{
  "num_hidden_layers": 14,
  "hidden_size": 160,
  "num_attention_heads": 5,
  "num_key_value_heads": 5,
  "head_dim": 32,
  "intermediate_size": 640,
  "vocab_size": 32000,
  "hidden_act": "gelu",
  "norm": "rmsnorm",
  "norm_place": "peri",
  "norm_eps": 1e-05,
  "positions": "rope",
  "rope_theta": 10000.0,
  "rope_fraction": 1.0,
  "qk_norm": true,
  "attn_scale": 0.235,
  "bias": "none",
  "tie_word_embeddings": "early",
  "parallel_block": true,
  "extras": ["some layers without attention", "local attention windows", "gated attention", "exclusive self-attention", "value embeddings", "hashed n-gram embeddings", "a smear gate", "learned residual scales", "skips across layers", "capped logits"],
  "init": "orth",
  "init_std_qkv": 0.0461,
  "init_std_o": 0.00871,
  "init_std_up": 0.0461,
  "init_std_down": 0.00435,
  "init_out_by_depth": true,
  "optimizer": "adamw",
  "learning_rate": 0.00384,
  "beta1": 0.9,
  "beta2": 0.95,
  "weight_decay": 0.02,
  "lr_head": 0.0116,
  "warmup_steps": 322,
  "schedule": "wsd",
  "decay_fraction": 0.827,
  "decay_shape": "linear",
  "final_lr_fraction": 0.0,
  "batch_tokens": [16384, 32768, 49152],
  "max_seq_len": 256,
  "doc_mask": true,
  "train_tokens": 483200000,
  "max_steps": 15268,
  "dataset": "wikipedia_en"
}
Each number is 500 + 25 x the weight over the matrix's rms, rounded and kept within 0 to 999. Layers, rows and columns count from 0. Numbers have three digits each.

# layer 6 MLP up, 640x160, rms 0.262, rows 349-436, columns 0-159
500512493483475484490483483493505495501503490471520490492493501491483503487495490526476499486487508507504500510482528484477534464472497488503486513502497516504507501493529498509471496524507489482516498496505503477489484489488512502489467496499513475509504483523504505509516502501479498500501487501530519486509492488502516479500480475500522518510487503505517494506513493520513498504509502490489507519499506501499517472485504512497504491483527497482501500511497479483529513503490512
462485509463482480525502478479511498506538495485494490526521539484506499473501464526477465489455499488524459546552508487429528482496505505520495475478474540478513518482517489504502473546526484479509467507521519482506487519500539486511500481520556484489501455487512524496468491459511503513496498552540487538557488470512512444529527510501499488483507489508481472498478514475495540541495510529502453516477503485478492466448494507519494510508475477473518475514532469516486439532495500
484510511467492512495509481504510505491510496491532522544456533470494454498508458517463519508517503486430509478458501510460499479490493441506563520468533536512498532484574517515472514534523538469503485446526469463496448485484519496490449503493494498516501480508500553527493535531488500522512541483482458485502436484478557530510484466486524500476511540485456505484517510525478562539554492489543423545533525469508542492512505558523513535496505506511526469511468515488531490476468562
534512490469492498510510513506527526507500429479476474525471528469506474454540524493449531520528557528528495471494524472482516476433483537492526525477476527504508469539553503490508531500499506486495538508523488460489513475515525523467463494501473502476486466485492516485482509535459533494479479491540518521520492504505488474525508472463527530503498514442520464464484518527500497500528527474482447503526549494452548502466526510484516516470498476469500475476416492482507497546469505
536511467465469513502497535475498525543536483474514505501541470492498524488506492545493494503520559495507524488525546504517504500495502492538504533496488505508547517513506501582470512503468521516534490493533528469512488525488466485509510482508502528509466505521460479517502545482456494501563508493487537502472528481462518472486502495461542501503492509486536518545561491544514500501520550475485521504491496509461537477480490482493481491470497459487519516506489493473486458525469517
514514481498489495495517509495494504499490479505512510476474492470482530469508485489520523477496514516488441485520505480523533495509469470516494502523525447502487515488481463512486451501547504518501517515475485479491485567504512533434488495485503498493527514485494526472518485553514465486514477510499524447507496506518485461486485480474501488480433555550531553477502506534505520516488486521482541552488519516510512454502511493505481474514529480469544482512479475462513494537480509
529506529527498487501512490504517531509446532493508507453527487522447467516483480523463455528483541513500529498482507535470523480475503504518494493505480516522504536498512470511476489518499480500488460506486489493513522475483537493504507512512537491498512493516506548495476479482448468513538484530521530517545527494523542492509494506509493538505493485485503512536518493531531485490470549500481464491507505495456502486524490465500501508501488489463506505494539508496469548469480505
519560490496480498500498544478502517516524461488491476455490546521467442486464477525494530545489480489515518510516510484453530482502508459502481499536491546526534510457513519524470518517473507522498522513500511507489489510461511520504463498482529521487489494488491459500518499513486492524477512529465459488510517516507488521515527507517503521503491485499517498541509493490496501505510514481520490535502515477493494463493498507488504500479502528496491471507511427493487477525472511
515512499524490470480501489482496486470492504484555474454520515487479510496541539564472501477479529506498456492488519521511506484507466470480497495485520483574511548549517497497513467495458534480489521514483512474463483503484526479483482546480499553497531493512492428541499514500504517481517505482484535500502456513468505463477535483498505532486528488511466514502503463511504502526537504532485531478524456489468487504490473489475521496520521522466535507506534496477547498471522542
510512500517457493462499483523507513511479492449565474490501450511511507486490517545505487492460494461479488460521496507481479458438474515471487542510503490483470541520508502545530489513523475455503509500530523470546510442530487498485457508522451465476513498539542556483519529531444434500483538466497483507529520517489543447479512477476492546521484507506501478515492538478512516513517494520467508532490513489516557511452472504440519509480527460459522465503487491478525505460500474
470524497522467511444508472476511509481487510480491444496509498542520506490515476520472524493510510464521543526487531510516551501497460474499524515461490502474497487479485475519491491498521475487537460561432510486524483467492538489504484545520511491481516502499515494569500526482505515496559492483516521498502507451458468483504493478549480495500509439477481514497504513474514507534517464482465507490489493465445504491474542494471486498498530500475503494518511440468523554447498543
477502507505491473473492551478490540498460458484530500534533512483478551481492485506462469469480483493551433497460504443453499482487493503505485494538515519493496491500504487493492507533476491500506477514505496512514477540497512477528470532517512465456538507528506510510541549488511524519497451485523462480481547516527481504564482453539482486489514486510489504497486522465533508484480473448500520506541498475493517470518500469499516476486514512477488549487534537478489543560489492
554460484557473522424501536477481467560425474492521463507487538467468470415517507560510497529516543511458537528451538457504521465465508506518443495474545492513469549521535525552481476535475485450492505496499455513504475510487491518469473477480501498480464478534546547502500478510477518479517523500475438458552534488544535432539512464521494513532448478469537508523536481533538484580524571520546460528461508501450507467527493519485498449496512482445472474519518465495469527443509491
536538493472447506508494468492454512521522468477491473489535507554434512492478512514489511474526523468491488522489546501482503482480537522517500478513514494526465522525522509523438556495504505526501481549474496481486505510488475518451466499500519462465516480531502503552476505482532464506505448507557552488532470499546479502513499495515526492479495507516509504557538461497513522512480482502486463532495486492465522501420505517498495490429489468486465428512503453488506509474529544
462542495471490538513500481487493468509495463485522502502474485497431477512483467501494527496483479492445481533481552457489522505464470504496477526512550488500493477521493534472467529539485530507554488489473516508508514538485469486556477497474499496491529501488504519494508546552497513494534507540490507500470469493542481495528490517562517515491507495549481561497507453489499469513520507482495503529493542487518500487499435567469483463477543563472453474491524489462518510471506524
500488518460495507491487525496536469518511506490501500489549526516520465527503476511491539468482506480507504512538533486466496490497502515481494481546514505508512516495483490509527567528542461505534482489499496475470506491513529528468493507446489526524521478512502484492494531478478533469488549433511485490465522465468508447505526499495514522515504476518511493495502492533491556540490490468478452490502546508542481503466494515508485463508501527509508493468464473480504501479520496
464500475507462462485508511521537477520497451465566455489524526503462542508522517540455473498487506469501508468508515537511502486495487505505499564448536489496525506528477500506498497490515470486523467479523506493498478538490453494530389504495482518550516523571483505524514486455477463429445533466573523482492508462529502482508502506488492529510489466534544509492514461496491515452478480543503485506525485483508492453489520483511519500480558501517521497534510557477529528499514523
482523460477501474521482461511484515556548496482491514547527517510478467512511470487504495482535519473484462550475505524485503482513458484498485507526514522475460531509519482499544500508538505510530498488502483504502501523468548482518481531506501467502515506504517500513486502496476479527486455493486456515493478521526556481500479485490519506513521503516516469537516513518479457516525490498514438495521449544561526497469491502505542488482503465495539502522480468470487483509504482
507517467526464515511478506483449460504484526490506520479504548553484484521497475492528495511494521488470529529479513507500535466470467511491466513494482489523507476516492500552512508499485466503519465518502460442503479470518585489505505523443548440499519526523524549495523479454471515446505494477556474466548486508526505469491463497430523530486496509479497545504528491501506542509567445512455535509443518519507488486526466504480524526474518489482478498514548507494510506497488501
483513495461492485501488497497484537532508515479511443520530503501500506459475464527486508469498509473555495517440509499517528508508492437513493537536493488516478514470500525537501506499504502480494508491494515514514496537531495559445457532522509522509516508455487501473533532531504446475505464510510438468525549543509519500512470486515502488493515490519550515487535475479487502467529436512477502492464455493509519481518517505526481537489506457470528507536479486501497492549483492
481486512512493477519504437505482512509540495498513489454478523517502479492526511496507494507490528513483510544542546517497506496501523465528479505497472476530481530490512504527502521485506488517505517527458544506450496504566467459484481505461540488524461512496538538513492500504476464467543450511534449479536485496500489510514493505458494514559534503538517548503515506538499517521512491507496465490529487494480517506483520466491540475475536510490519488478501515492523536487490476
496453537525473509477499487452487475477539484520507508536491496478452529512478496531478529511503520520486523537498512488508546513495483505491498506518512499505523529531495471484436470501485508469498488509500469480465523478460508507522462502536526502528535453521520483484502497500483552540511440464498517459500531549528569479559491479502521510487487545552527557533491501502574479507521484493496505480502523481473485485493491489515496459506522462491466506526537505510514546476516480
525495503489470481507534504440530551537439478501524499475518543543519463475549540510494503493518558538481486506511506525477511467483549462486467549521464494535480538474524498483480500529505455526479492519528438496447500481485492486525487486484483569532435479496506484537496500506449494502481532457520522467518511510478491453523498483448511491527489479503534465513481523502552511538505496501506527508461469544477559492499487457474515552517520494481473510492520470489508473523478485
500554528525487511531521491459527542479527466489591501521504497522502465468516489498502485492525537514455469501508508469491508486473486484508500485534521485509487479502525494506497474541471455523465475514521497501513499505493488512472499504460497567493515498538507504502458492500489519554460519488515482507465503479529499464503439463507532493521508500478511445495478455529490513550497470493483495510463513508497522479453474483491544469535507476516481513491481443490534511537508511
507510480441496500464453536515531463504520491469503469482519531542542521487504527518480482502448470480506453527526500466499531491468491473529470513545476502519492501504515521501512493484497512484494472506520500498533483515477565525520486501506467484495489499514540487496476493492481525462455533442524452464486498516492583466506527509551517530477538441532505546522519500561477527460526492514536486555497516541518502515535475525514504464505517512512466503523488472515496512483474539
434499511512476492500439488491491537472515485491539490513521498543509488484529523520483499512481521512492467540520502429488509453476497456481452458494507503494488575509541474506435485486516438534495481498517490528488519532543533497473473489492543538491504497532489478528555490506476512495489513493470466500554504469471501492473476485531517503524541512466506482583525521503523467562505463507481478514470502501511494486450532434471500498504520529506466508549519473440472466452528510
487514511550459508472509511487496521526516519508499500516479503500478520439501546489505487506490493511501496523525531484508518487504462532512466522488469505506536458488501559478496514503511458533508496545554514451474500511478505566536486475519516549495542484523520517500545522496513504460505483474477492443514495496483509481542541485515507516486480526513480458479479498526563487494507523507537496550448481538528473469480465548511493469481518479481482488496482508495502512516510476
510510486496485477473497492491543482501530506498498517532526457467514545489513473497502526520462555551519515495491554514511496461492551519538524519528471548522553511480512458474409479550510507462518478507529470457494498519523480508469474524479519507531508513511497523506532523484451546466526493478537538494514520487500505503467425485534508490495500490484514443460511535544559487513513523488524534499490512526479496495524534474480502513490544492452525479482474484474526518521495474
527475449495476448458494469523530543513525516478503458527458473532489508493530542498483492502473502456503535444511521459508525439532527513496474516484532503488500535520483525500469488485506511430527513522512520505489491479494502582486498513471492481520508464496518531470507479531502490476488526503473562496519497457473486482522461499467511524500453502498503525482495466534508525449469455518476543518557492488453485442520521498487521528476504493471523509502473473472501501488521484
478476468487477497510490467482515507480484477505502523518480490479504501532485492508499486497505466467497487488481505505504532500489511517491522517538502523459507489512497507552482516507510513479525504527508537497481502501542515524485484508536478482524463492502529493452529496456474467509462475519521567497518482529536504493493504479460550498496525490536544528505492456487505462487503522528455522496417517519481546438496465487468527469435495512496480502525514522495479536474494505
479478452533472452478493511467522513530482520506490509506579494496460500500495459507561522492465477544489530515447515496507513475499520494482504537461499480481504488466535504503492523513518507511480448517476515484520497515534504518504498505482506501568493486484512474500504460490527493494464492489522504478515519513465523506469487489477512535495464514482534472488511481503497558513486491527478514529497545562513547499541485567455542498491529467475503481535497490495501473520527478
496481492509515461487504498494525463485504520482506487540471519500523422481512521532481483500489494524510554542517505480477498493495478518509559528499514498553543513494499511465526526534512457479513456483538518486461481510523493510525471473489484505485499479530543503451461518469459477505463516478511449479553488482495537497483488485518506484499501500499496482498489501487492502545449517448502502562505495516500539479483494473471514530490564458515480523484540492479513526492525498
507534499526497519492506495477509483494466459501516499461471546553499479440495472544498514507515517516497530517473502511473532471492496489514457501520460497524505504494506444528468452562486520494515446480553474496474486466514496499515472469455505494514471544512469477522457488489469525498520482491510483455519535509533498502543454512522506523492491499461509482594545505522487473477494509492541473482478523481469510497493505452488492482497519493465476465510519397489501480481465508
508489454469524398474492488481528524522520538501515488493524535479540478480476450519470484501482507527536511541508502503497516488499473493539525513487499476504553517455481448482520510527473525510474527471502502500547477494504522515527481486472491473504553489531534493463487509512453484518479528510497478504458483512507511499468491478472512502504546430516510530456529484529514512501517475500548472516485508508521521484505510459503521472490561511501432493510516460507521491527591532
485503543484484462512505493486492517569548500464513499484512513463464475513485541517495489502527521501477482493493500527514537502450507490484522509550517494492491475514469479497495474506522495487513526514527480469487486482466492503541472484515522522504510510499459488480498534497475519540495495489495508490528535465485490461487474519490542517495512522476466497456499465519490491495512505512518523536473493476498523484499461536507501528491512492515556537489476520481544488546520473
519467493478465517486527532516489460506495466499547503523504520476452481527521469519489540463538563527463508491481489493476497477471486508507463525484459528486482559522539520491487510488469506505472523510492477463529504494458472504477517481507543515503458431492523517550496472499525467549514481511497478463520511499480510468485515465521508522484462473491548519465508483480488539487519490501493463521485508442513497498482446484495462499461488487494430513578520509489511480450519519
535526481499483497520502496522486486497475503487508526529512497504492545518470498536466495500505486521481489499470520474498490460477491508533501517543529500472496472431514507457541474522497476503515489531525532521469503474502486488510492526510567511495499489529499469473459509447509494490494450534484467495497503515509519496503505483485490487487484492516521526481502476548545509510482551518521532545508520527477545505505515505513465482496498462495526533495528504515482501500523505
508508489511485433489494545478484516451522497487494504485493502567542461495472535519491530495480524535483512538487496449485508484509517530548540504506477521562477487504555492488507492555453494491537486490536482472510474486473501493530481474506504498525475484484529533498493506486470550549489498509489467495503514493491539445480512485539515509494514468492525531502494480510474513481488493527495507527496503524491497524470533495513550458475516515525512484533487518492545516461516506
532513501510506479505487469539473513523578480489559487538526515531534461492489510499458508506474462488448498498518513534460515483497521509483457510524509541537493482497505516504451536520464476468474490561486541517497481504480497515486492541477487494478495487511531464447479504515498502503480532485496490461447488514536490485513517472483511521534496520510452507498494432521515486527465463478476532515530472482508552503495527494487514478484524464519510540475495461469510516549502522
488543487507515511437485528534510529483531543474483520504478512492535474541505504520494530521475484486513528526480499538469496496482518505489555469533517500518487484507559481506510493495501496495536499491499511468483467536518493507508454483475475530521546505532562496487515528492472494538499485483540510531526521523513478466480496483544492489517505466499513488556491478495492486487546479502526482501524545499472513491499563457495493501491496521536480484544540508488498492520496492
498513496490451490502445533495492534493466451495525479491519521574468439501514530487495500490533534498495473517439544508482511491449539508533471507499495496510504540527485540527459440506511509449544470499550518479504471476469499501473499511502469466499482480556469490527435517464487497507515482539477456496469528477452517469467466486509498511492458488508523472546515517477482555546523479485473474473478496495484594484473532511482548481495523515497466524521507477467567494510520520
488522496478478395534506498534519529442505492477490485482489512485504476470519518505476476471508533514480534480498528509491501468486481514523515535523516506542514529509554485506482507539476485503505504513511493479492542493471452522528496523492505534515486477498470513448488507469504526469504470509486468493467495497467539410508494505522487505488521540481498517479474485580536520530486490510486465489529518475484541518438495501546486485489535490487515475503494483516527492518477493
471472500511490492473514515507488506485516474474507526519514554532539495494497509533486479455436489545526486479536497507488509475521499501507509445500476496499492530525503495520488493513464480447506508486536522510502516463441506494492509524507482543508482449504535505501492476483518507461448515509564462505492477521471552438522522492533493504480491507536499484493495508491491512504493443519475483519525497483534507499489525522468518509520515529466487467528516511503497510510492509
516555487526482484499519486506531499515531479479507505516491503497497477489477432500476511501538516500492483489476491516489523489513499505506507504489479494496495518505514489512497469516521519494484485550478520476485502518527506487502479489508485514481477505492495509539491545489513476519521523514498501475510503546489468484542518489461480503495509516500535470470488480498504557456490529482513503494470502507512521520487507479465499506469495490463502509492503509511516519476499506
490470529494466495499475492535481537504571439475535470552484523498462524531524500501509547489479517480452483516510485543486489485458531481499487504528487467514492503491497445484494459475502505507544468500567455510485513511487501501517484480504518488509489509521492521466476519481469506507519533514469542436565550482473530469487469508508509506489473491467483470513498479492514477509534460517503515500524507434488542478484469501497522544471539490528513515520471493512531476554481504
485506472432467480499498506506498522482507507458539517543481482523533515517516478496464512492530529467483485556519529507486502495486483478497463503502538527558517485503521520554473481501467520508566504467535504501493489500476494513519488525472494471493484537478496516485455509495482512531522517504506468507510532465480514482494476497537504553542485524481495475493492503505470492504507475524473455461557504448490555514486482533497524502486520497521554497513516468480563506530534492
446500490483482484502487491483487487499509478509490492483486502471521518515500503509503547482476524491431508509487528480500514513460518508499529488493489499537491529514506506521499469544510484517517514486509503433476473512516498511478493549445498489459490519498456521562507535555464518501553468504541501533514472464482503489513467496502508503497477492490500500504485504536513526499453554489486522488504526502495467512466489520483501505523503489483501518497526468482558548475485531
475519464501464485508523449480523489524486487512496462482494493480503493480513476510464519463513505487516476499458502478508517507482504476521504517533533498521489506481488456506522492496516516520543534538449508490507495502491481496466463477506507512506493478480503505460492514494475470473548449462494491496513453533456505502472490511495498514488492508567546537488545505492502492482507474491520518511486499470445498497516474546498481515466544497500525483553472529474516531488504456
520534502525508505495475471496533486474485497492545490509508517513482528482501465505463515509448556509530529514510529511513523469497514470534491557493454494542499484509498491566486466536478488507497505468496459460465470511540548482462510476496516502538530509493473471502498482510526458541519499488517496487518489452495506484478448466486506492520516496552514511534516460489486447539489482510475543491483487484487587469513511476518551490480536484509471509512531483488492486490477471
528516483522481483510517510533501481476478465495567489503485498493493518484487508488448484471497538518471479452523497502516500473483491497517461518479497497459516516499512499489486522513504471495516463493509540512489522509469481552532456520490508517492516527531484551459494484474516495453447497472552500470498526498461562519483491500470500490497496461504559523532491498577521504474513471509508489494527489497523500487497513476515495499465521518498448496482485536513496518490528476
479514456512464447524489518492520499530495477436509489456477511516546476501514516571488504506484465523536490481432529509513506489455484520541497509518502488538485468492534489484492476594531535501498535488484477496486495487533527518493472518469516490497460451491543462496480497537449503490447443492511477499493440485466524497484522481510508542492492459460496476470487451497478510506490499511470540500489504515551518516485467467505520460527513528479539533490492522451547495511529501
542520500528498519493509511467471498561507498486507470469502502499516501495447505504513540527492526480505514478514520485508532492494489467541474477481473519483476511502499490537489492533498467510483483496485513485511472496512548533483517498472572461512524498510457517496511542511492497470497499484483505530495484440511491516499474502481525497477503487505501499473500421475528512503538519501525550520450524491472529470534502525481531464468528476466545484495472505469485546459484538
509487454491474514466487523498471506506520440429524538549461473541458501515473528517484471500501536514530514537490502519499494447474487467471479479517522492502483511501501480481490521523471452501484477489507483521509527533467481521521487487487533502493503490520473514473466509539489531513492463478511528513476467490493498500578467467516502522505502463519528460462499509543537508553519440480502481494516460488506501503526473490513530535483513452509465516506539511492509542538504509
465462497468495504483507515469500473544500465456554515463515490517508523499460489488516515499475514493530517524496504524494505484432563471483485488462505473571493504502502489470509467562471493529503414475521473482486462486485516479535502448497531500456495498539537501542519505527485526504507470478527491474574468513482513450488443506501510487529517503481534466469490527484550536523498522480465481518479472508499493462480479503486481491524526461436515503500503525459486491522496472
501472463497495471454509489529504499534480503498555530475534551488537480491526518496503532489433537487520494506444524513515505484473501509482509489481509505520496456504525513517479476520495495480468487458479499515534506481482516502490510496451485488485481444515490501490482507456500523484456501535491511505490483521516502463461503516492504521495530493502520471496492553513468496541475523500499434506458502521457518442511508467493509467455495494499496515526533430475494522485516516
505497507470493479515493485427511478504524430496525507513515505493496516485545469535490510481464510484487436487496530455492522499490497538461513527498547488508512465512514514486465485489523544479508490518540483503526497489491481520502464463488487519511500496479504474512484486503508500467483521518492499525492530442491478484518496512537505512533493508536508510515469510493493517562460526493490524486537501488512479475496555536492513488461511463542560486510518498480518483519543553
484534488489487484522460479450487484522503508507488494504511533523455480485503533501498508479514522523480448460478510508449526508516509465483522493534503521510493505482512541528487520493548445468497479544490517498474486485510535519534463495520509488516464505511484477489544509527487474507506476501530526519501534521487517509570479507480492491515483517488510478476541543553519536523522504484485531511474440495539544482472483499489504501470505509474506514467451483465497485573534534
488496480502492526475505503499497489520470518490521451475484530478494518545526442518494539508471514547473529536501517532519533485491476492557511517453500482524510491444528499536485478491524478524531537512474517489496487555504509524460511532513520538500489480526481536495515485480505498440524511504477533473508521516518482460493496500505490509533534546523503526466501454471509487532521446501492498517458525496486547431449521506499506472494486499533528510507525480482511518497428491
504497495490495463494491471546496465525507460503520537522515499456502507473513502519428510468515534481502422476510507500486526462524500504469475495538497511527483437498527518520553530490514487503509445536499487498521472527544494518517499484503469535478496514523516482466487519468501468440482483515516497500503524524520495487458495484503495534528489515524540498512490494504524489454485504537521551589503527519530497474493478488502551471491459482454521458503509489481550526462477501
551477483485492527444526519501506553502469497491501483486496521526429515475473538518485468483497470484497512504518491442502513466479536491471499507491505486516501525519503501484483524518453460480523485515528511496466474500518497504459493492511514506526472490532476503558497516493505521532490528469534540480543468494495471472451499470461509538482474448450550498498490520507515531499476497466484462557546529481467467530479493481491526457470508525486501474485475492498543515491458515
466537500480480484519501462447445511457522476480504507517493497450495498513527485495487476439459498536509504475457533512525535507454473486519508496496438499537540515526542491486487552527528502501519477494489482481484504540536506517516500485511528476503512481527464479510498550495523539501496512554508508492497496483502466502533480511483519508527450478548506515472540490514496519562523498516462516494470531457518507461465521521497484493501516475508478459470492487485545509509526477
514480511516483455508496477485523524504516483511552514479501475489493572523499540541483524507489489486485476489458515485490496465485534538509496480534494503497482483485536517527513489529544474503511472527481531468487522490481497500491456501515497503477487502496440542516505539461472490485535507494518544458515477516449506501547459460461501516569519519492522527522500547530564511503485537476522479510523531552519568496519507512459505504486492445459542496483534513516502533492503513
544512478490468480484502471510492533512479537474513524472487522460494489477481473526492510493498522522516503536473474526514491475485477483521522469493494557523510491474539513497513522492467498450508534483500525499508500491492511526480480509474475495553532454507556488428506524477504504499465490498536511501466453446502531475485507453520499488470457484496503536475487505503474460501506509503509489515460500500505496468452524486467494460472522502509513458511509501496523540518556489
475514519498514477524480490535490543541527486504526517491551538490568446505521455502491527469466484488482492473486538534453479486511483501502537518475497511483493464484507508543547533498517449524498487490480529467512471478525516499499469510509541489489492475511499500497531547511453518507467521528523491546500511483549490481511499493465493531560488527518500543522499529506484550482534525486509509467499516515494451465498465502442557486503490511498529525509484476452502510496477519
500481506494488493501481524479473498506495514462469478489516486465527514473549446477492498525507548517478458480487500457471520482486535486488452487520511492478509485511506499496471499511487468461521454505566454504504484523468529518519512519493494494460508449522535514506479549506505473507521491463558479525501519507486491525501479450465527499511522519525483517491487495542509541511489451480487508533486506483516553503489456502545494471493496512437528471515503464519484512496534504
482563438539496452495497506477528491481526479490496500501502542463528537462476506499492507478502460497443503496511517492515509504507473477481490499501540543490512508513499483496465468493525521496504524513505500502492508510487484498516472487457543505537486469544487454540540537492501441499520466490509546457466503487513468503508503466514512489521485458525487451511483530508531515506536503493517511500463532491541494500501548472483503509481510507429472515525533466514488477506515549
492511475471464449481500538483479548517478495498493490520522481455493511470491454506487487494509560497479495518474492504493517475497511452515480502507500526520507471534507465456494502492519503481473472501498487486528482521489481499548439530537533498517464532523538499495482512507508511491478500515550515442508503512472474493495485498476529505522501499495495511437497509546547472473489469524485484519461494514520543507445491495510539489508523529477499521547487456490505504482507514
498513500464473526466496484509511491495499435492490525524480532497538433512509519522464482478509541499462510527497520458486548484490522520473493472467532522497493479490565525507506497528494497509507499524487471431480513500513548516504501490503544479469474459501467497467510549430526450499524463509518512520514473487483493507524465477509513511471538506481465484522497506575513501486492489533457507495467511508461472491490539476475526507467469494486495508512496505478490525486497525
505540536524507498493511454473521501517485520451560494493479498511445511516453464496517503461526516515518503504492504489502518465474457476493489473478466486496522451510450518507502496538502492528515498518487490487451496509501550517483513506520523475505499498504453519481491488462510508475515539508514559453462479480500524499468478490494508509497485519526566529517469456515494495519542493472457500514469552473496532488519476496448527479472507523481463502474546490482460543526501494
506515469457497488525508471525511487443496489481502493482467508547477463504482518514444489491528545474505483489536506529501499509497486483510473476503492464510538542486514529482486516505463501481523538549501524507500508451528528489498464468507513484468467483525532522466500531504430476502501500500487470448480492523552512477485500502511485515514474497477542492483514501504531475485500456498464487502489514494459471492498484476489456517482565511536498485518453479446517506506503503
538567485523478506520499469485467478496507510486514513508487502514488517562460515500493547475463510492489501482507537484504491496514465509481503474511531553483495515499512497521497537512500490531513474489502465471498490501528488525483484524445518467464538448542447499535514527482507454486529501460512469481530450464518519509492443486538522487511487554516496496548493501489510560520514512516512503488512498494550497487495501553491513496477497494506506480478505520477518520516499493
552499468521474500518490458475451486509481484490520463493468506522509435459492506502513515528515547493529485502472509567481506495491479476469527503474491553514507517507512484510455514536493497493461479487456494503533477487504482521513513505507563509518452475497469476518495497478461504508519478479489551513499500472490480502507458466515518517476475506524510475497498462508500510467486506521508477526510489494485528450510458485544512453480498481469486466516500517501522509494479505
501518480465498513480484456508487516516494484513531509481500485476466527502536458504484523455490464512497500509438520531482514497495510514493541507491527506554523503500490529522481517490517507514530492494496536463503479488535496489499444501508458470506451511514480457480506557492473502496487471489537520467524547473466507507483439502446506515539444545499476548483524490480508460479527494522509538478484523502511495490456566510454527484506497482496502506485500515509513537463492521
446546517501478479493503475520504504478564461485533464531503513476503527494471482519501517439471510486534476512541491473472523485501500450512477507558479487506485451458490529481543457522582494545532487521515537462503505530508550508473478519508509479504481519504499532464519484509502462479508506492509492513546467494502495504461467490517503497518496456576513519518472508491516532491508490502477509510481541513546495476515481499455493479471486479487423497509501506498517524493550499
497489510534466486507452548455512529504546431498498464508512485469477505512445452520494496536506483532475516464497506498440551467451473498508450485507524517569480552474541510528511478513507556467486455548449473494484444469453496491478500505488473493481497478505432517482478474478450511456475489499554525485493536494504465489456443469475519496431484546512478478471505452511526434517506492437507498475498460525475517520459488484454508479498535467530505522528487448475494527455507510
445457491477525433505480470489537503493511507513504505467545474501517537523532523494509432481460495529487503561459527517498529491497533498497533496475488529518498533466513514482502527495500494505506531514490520473489464536482513472485476520473475486537550445511562502565511483505492516523516476522554504493516494493488547451525506498478511497486552486497493501467523468494524523484476470495504460508476453529467494481462545481530500494520500513496524479520491486502542469479529477
568493469511479498452495534497540547525489484496528451529495535492494473489459521495480483506493536478520505480473482482480495469504529464506432526513499502518497524507559508511470507514501506460435545462544505484490474513443524531486508522491473522522492476501505527506509491500483511515512517513508543458534472487504461453482498498479482509494500529478513512487500540524516494520506496455486483509480492551485522478501493466490518445502494449504480508517485482510528507527446516
514494478488512510491486506509517475508483472507528460457473515474504504500501452520488507477521552503490540500525481488503518492494438512543473506491484476497536490501551481494556490548536520524486499492532505446465483474489486495476492543439511490521464511494473508504508528520477524493485536484503520501533454440486481468486489492507520544532502533466513546539493524510487507511546516525511476495495554505484522515493499518457502485500478495503470500505513505506532465510489465
503464510517512531488505540507486507485495507495507480494552525461444493500539534510495466451464501474476504451493519506493542495498521491438493508495447516539479532471461469493495471480514495498512501502467516454494487500522538547512507511493479506542491500472484550486501514502512484479452497482519528507581489476512505512487454490491505508467492486485489494501560491568490461463553470518513493523501483502457523459467471474507521526481552487495503492501468491473535497504496524
510524503574496507498524492476469505495544458492514481496485491529534494465480495519485480492492507514467521496489500484489510463506496494516496541533509537489478517520496448506504498554483450486517459500503466503468515519512475500504451514485529493492510492515551501494489500512437494517496483457524481469512528493527491497537513480497496520507488468500531505520526496536501500494504481481515486514518479498499515488500513470472522521484553490516522500486520490511497515523487508
528462497512486497452497541520486496507521494511564492480449499451401556494490503507491506496475505519498523510468530498514517447493489526508502537483477512572515507505480485463509452519569515433549499505492480504475494514514520562501501509517516494517498469544499472503486502509469470519483520499516544503550489499472504488497511495482475489519486483473530446504541529522558487473504522511491511560517488502464509465483484468473514468518488461495504506496494471522490512503469440
530461531544488490457494458519502472505482461490545527510496527448465529499502539508494510476529536534518464509509520511496548471523486437496560491495509500504480527499522510503512486501526503492496483491493514483507457495519489553477507495489468503509496470506517547485502495508455485455487530468498508512568480506490502474468504469537501540530449513477537508507493530496501487499500525473483534600493480514499483457490462517458523529517512458491518427473481500475573499508498480
440555517454467466503477514466478477530497517484517475507498477497541463453486412533505520452515518529489483486498488537433505507490503471485506458506467523527507490494506463465490498488474529467514516510473501513465485504495480502526481507511510511516557523498528520463466479521507480450529494469546513511478533481490485483529500445501547497533461523515475501466484526537506512517508478484519522511472489509499517470491509496494529524490500532478581504542525498520512514539503517
481531501482481470506521482493482489493483471468529472493504489505498479467502486523529497457518492498469464480479510449513507499468464476492466503485508494466481514459501492497489530482536545483507512481508533515509493488478477542485425540514494479488518480526524492507491463515502508484491501457481485469479498511514530500510530488535497524484500490486489501480497478566496512462485477468491533491484515465529509496476536541524496540458497497461519497519465496517505495466506486
509517514511465488524506470465485491466547465492532494491450509490469490492495496492507540500495501514512496498505531497475520495455534490544541505495481513483510485490507470501474464477479448493500438519494557463539482513500483509480494500468522461502521526508491518472574499528486513518477491458470497459481475520483547503505468529436540523503474518575532553508511499505500537505529487550496538535481496530504484455461466522497482463524517485484506465514489502488527508517514496
505457508512486465472504479484506461502506507458507507495515503543477523468549481535479529496458523513558507482481510480506511461503541470491467531483484495537502494475499479529434508535491516469500521487543517501526460503511520503479479475528506532506470548500535508525490505475502465450484490467557491446508500452494513471480510500522493532486501485504535457487536528534524532468478530521485476499477442480532508515466503483535549439441490513481538492493482456489518539484531562
500526519507496471476505469496509510494505507494543469487511498475487497464476454493501509479487478509527495462467496516466486476457473485496514548504458521482502480503498503547485493517545499541578518528481530462500524499482557528467474536518506487504496469500468496479514541499473513445515532461486543507482482480485484475522473490521475529513517520489494552525488483519512502564524531478510551470517504486458531478462499497440545456391475497483463489490491458500524523477545545
510533534507499467495499531495483522543514501511524498505514535501473485505485532483487486471453511534467466462434542513471471487481511491504453518469489530473532521516497545489511539494495457542499478489485489462469513517512516518450493490499503494526494455522478480529488547487484543500461515484491502450522502491498505503520480499459484533540503503516484499499516525518517510519489559462510502524440498524546537494486518477521482480502491486496489538500508465482502515548468542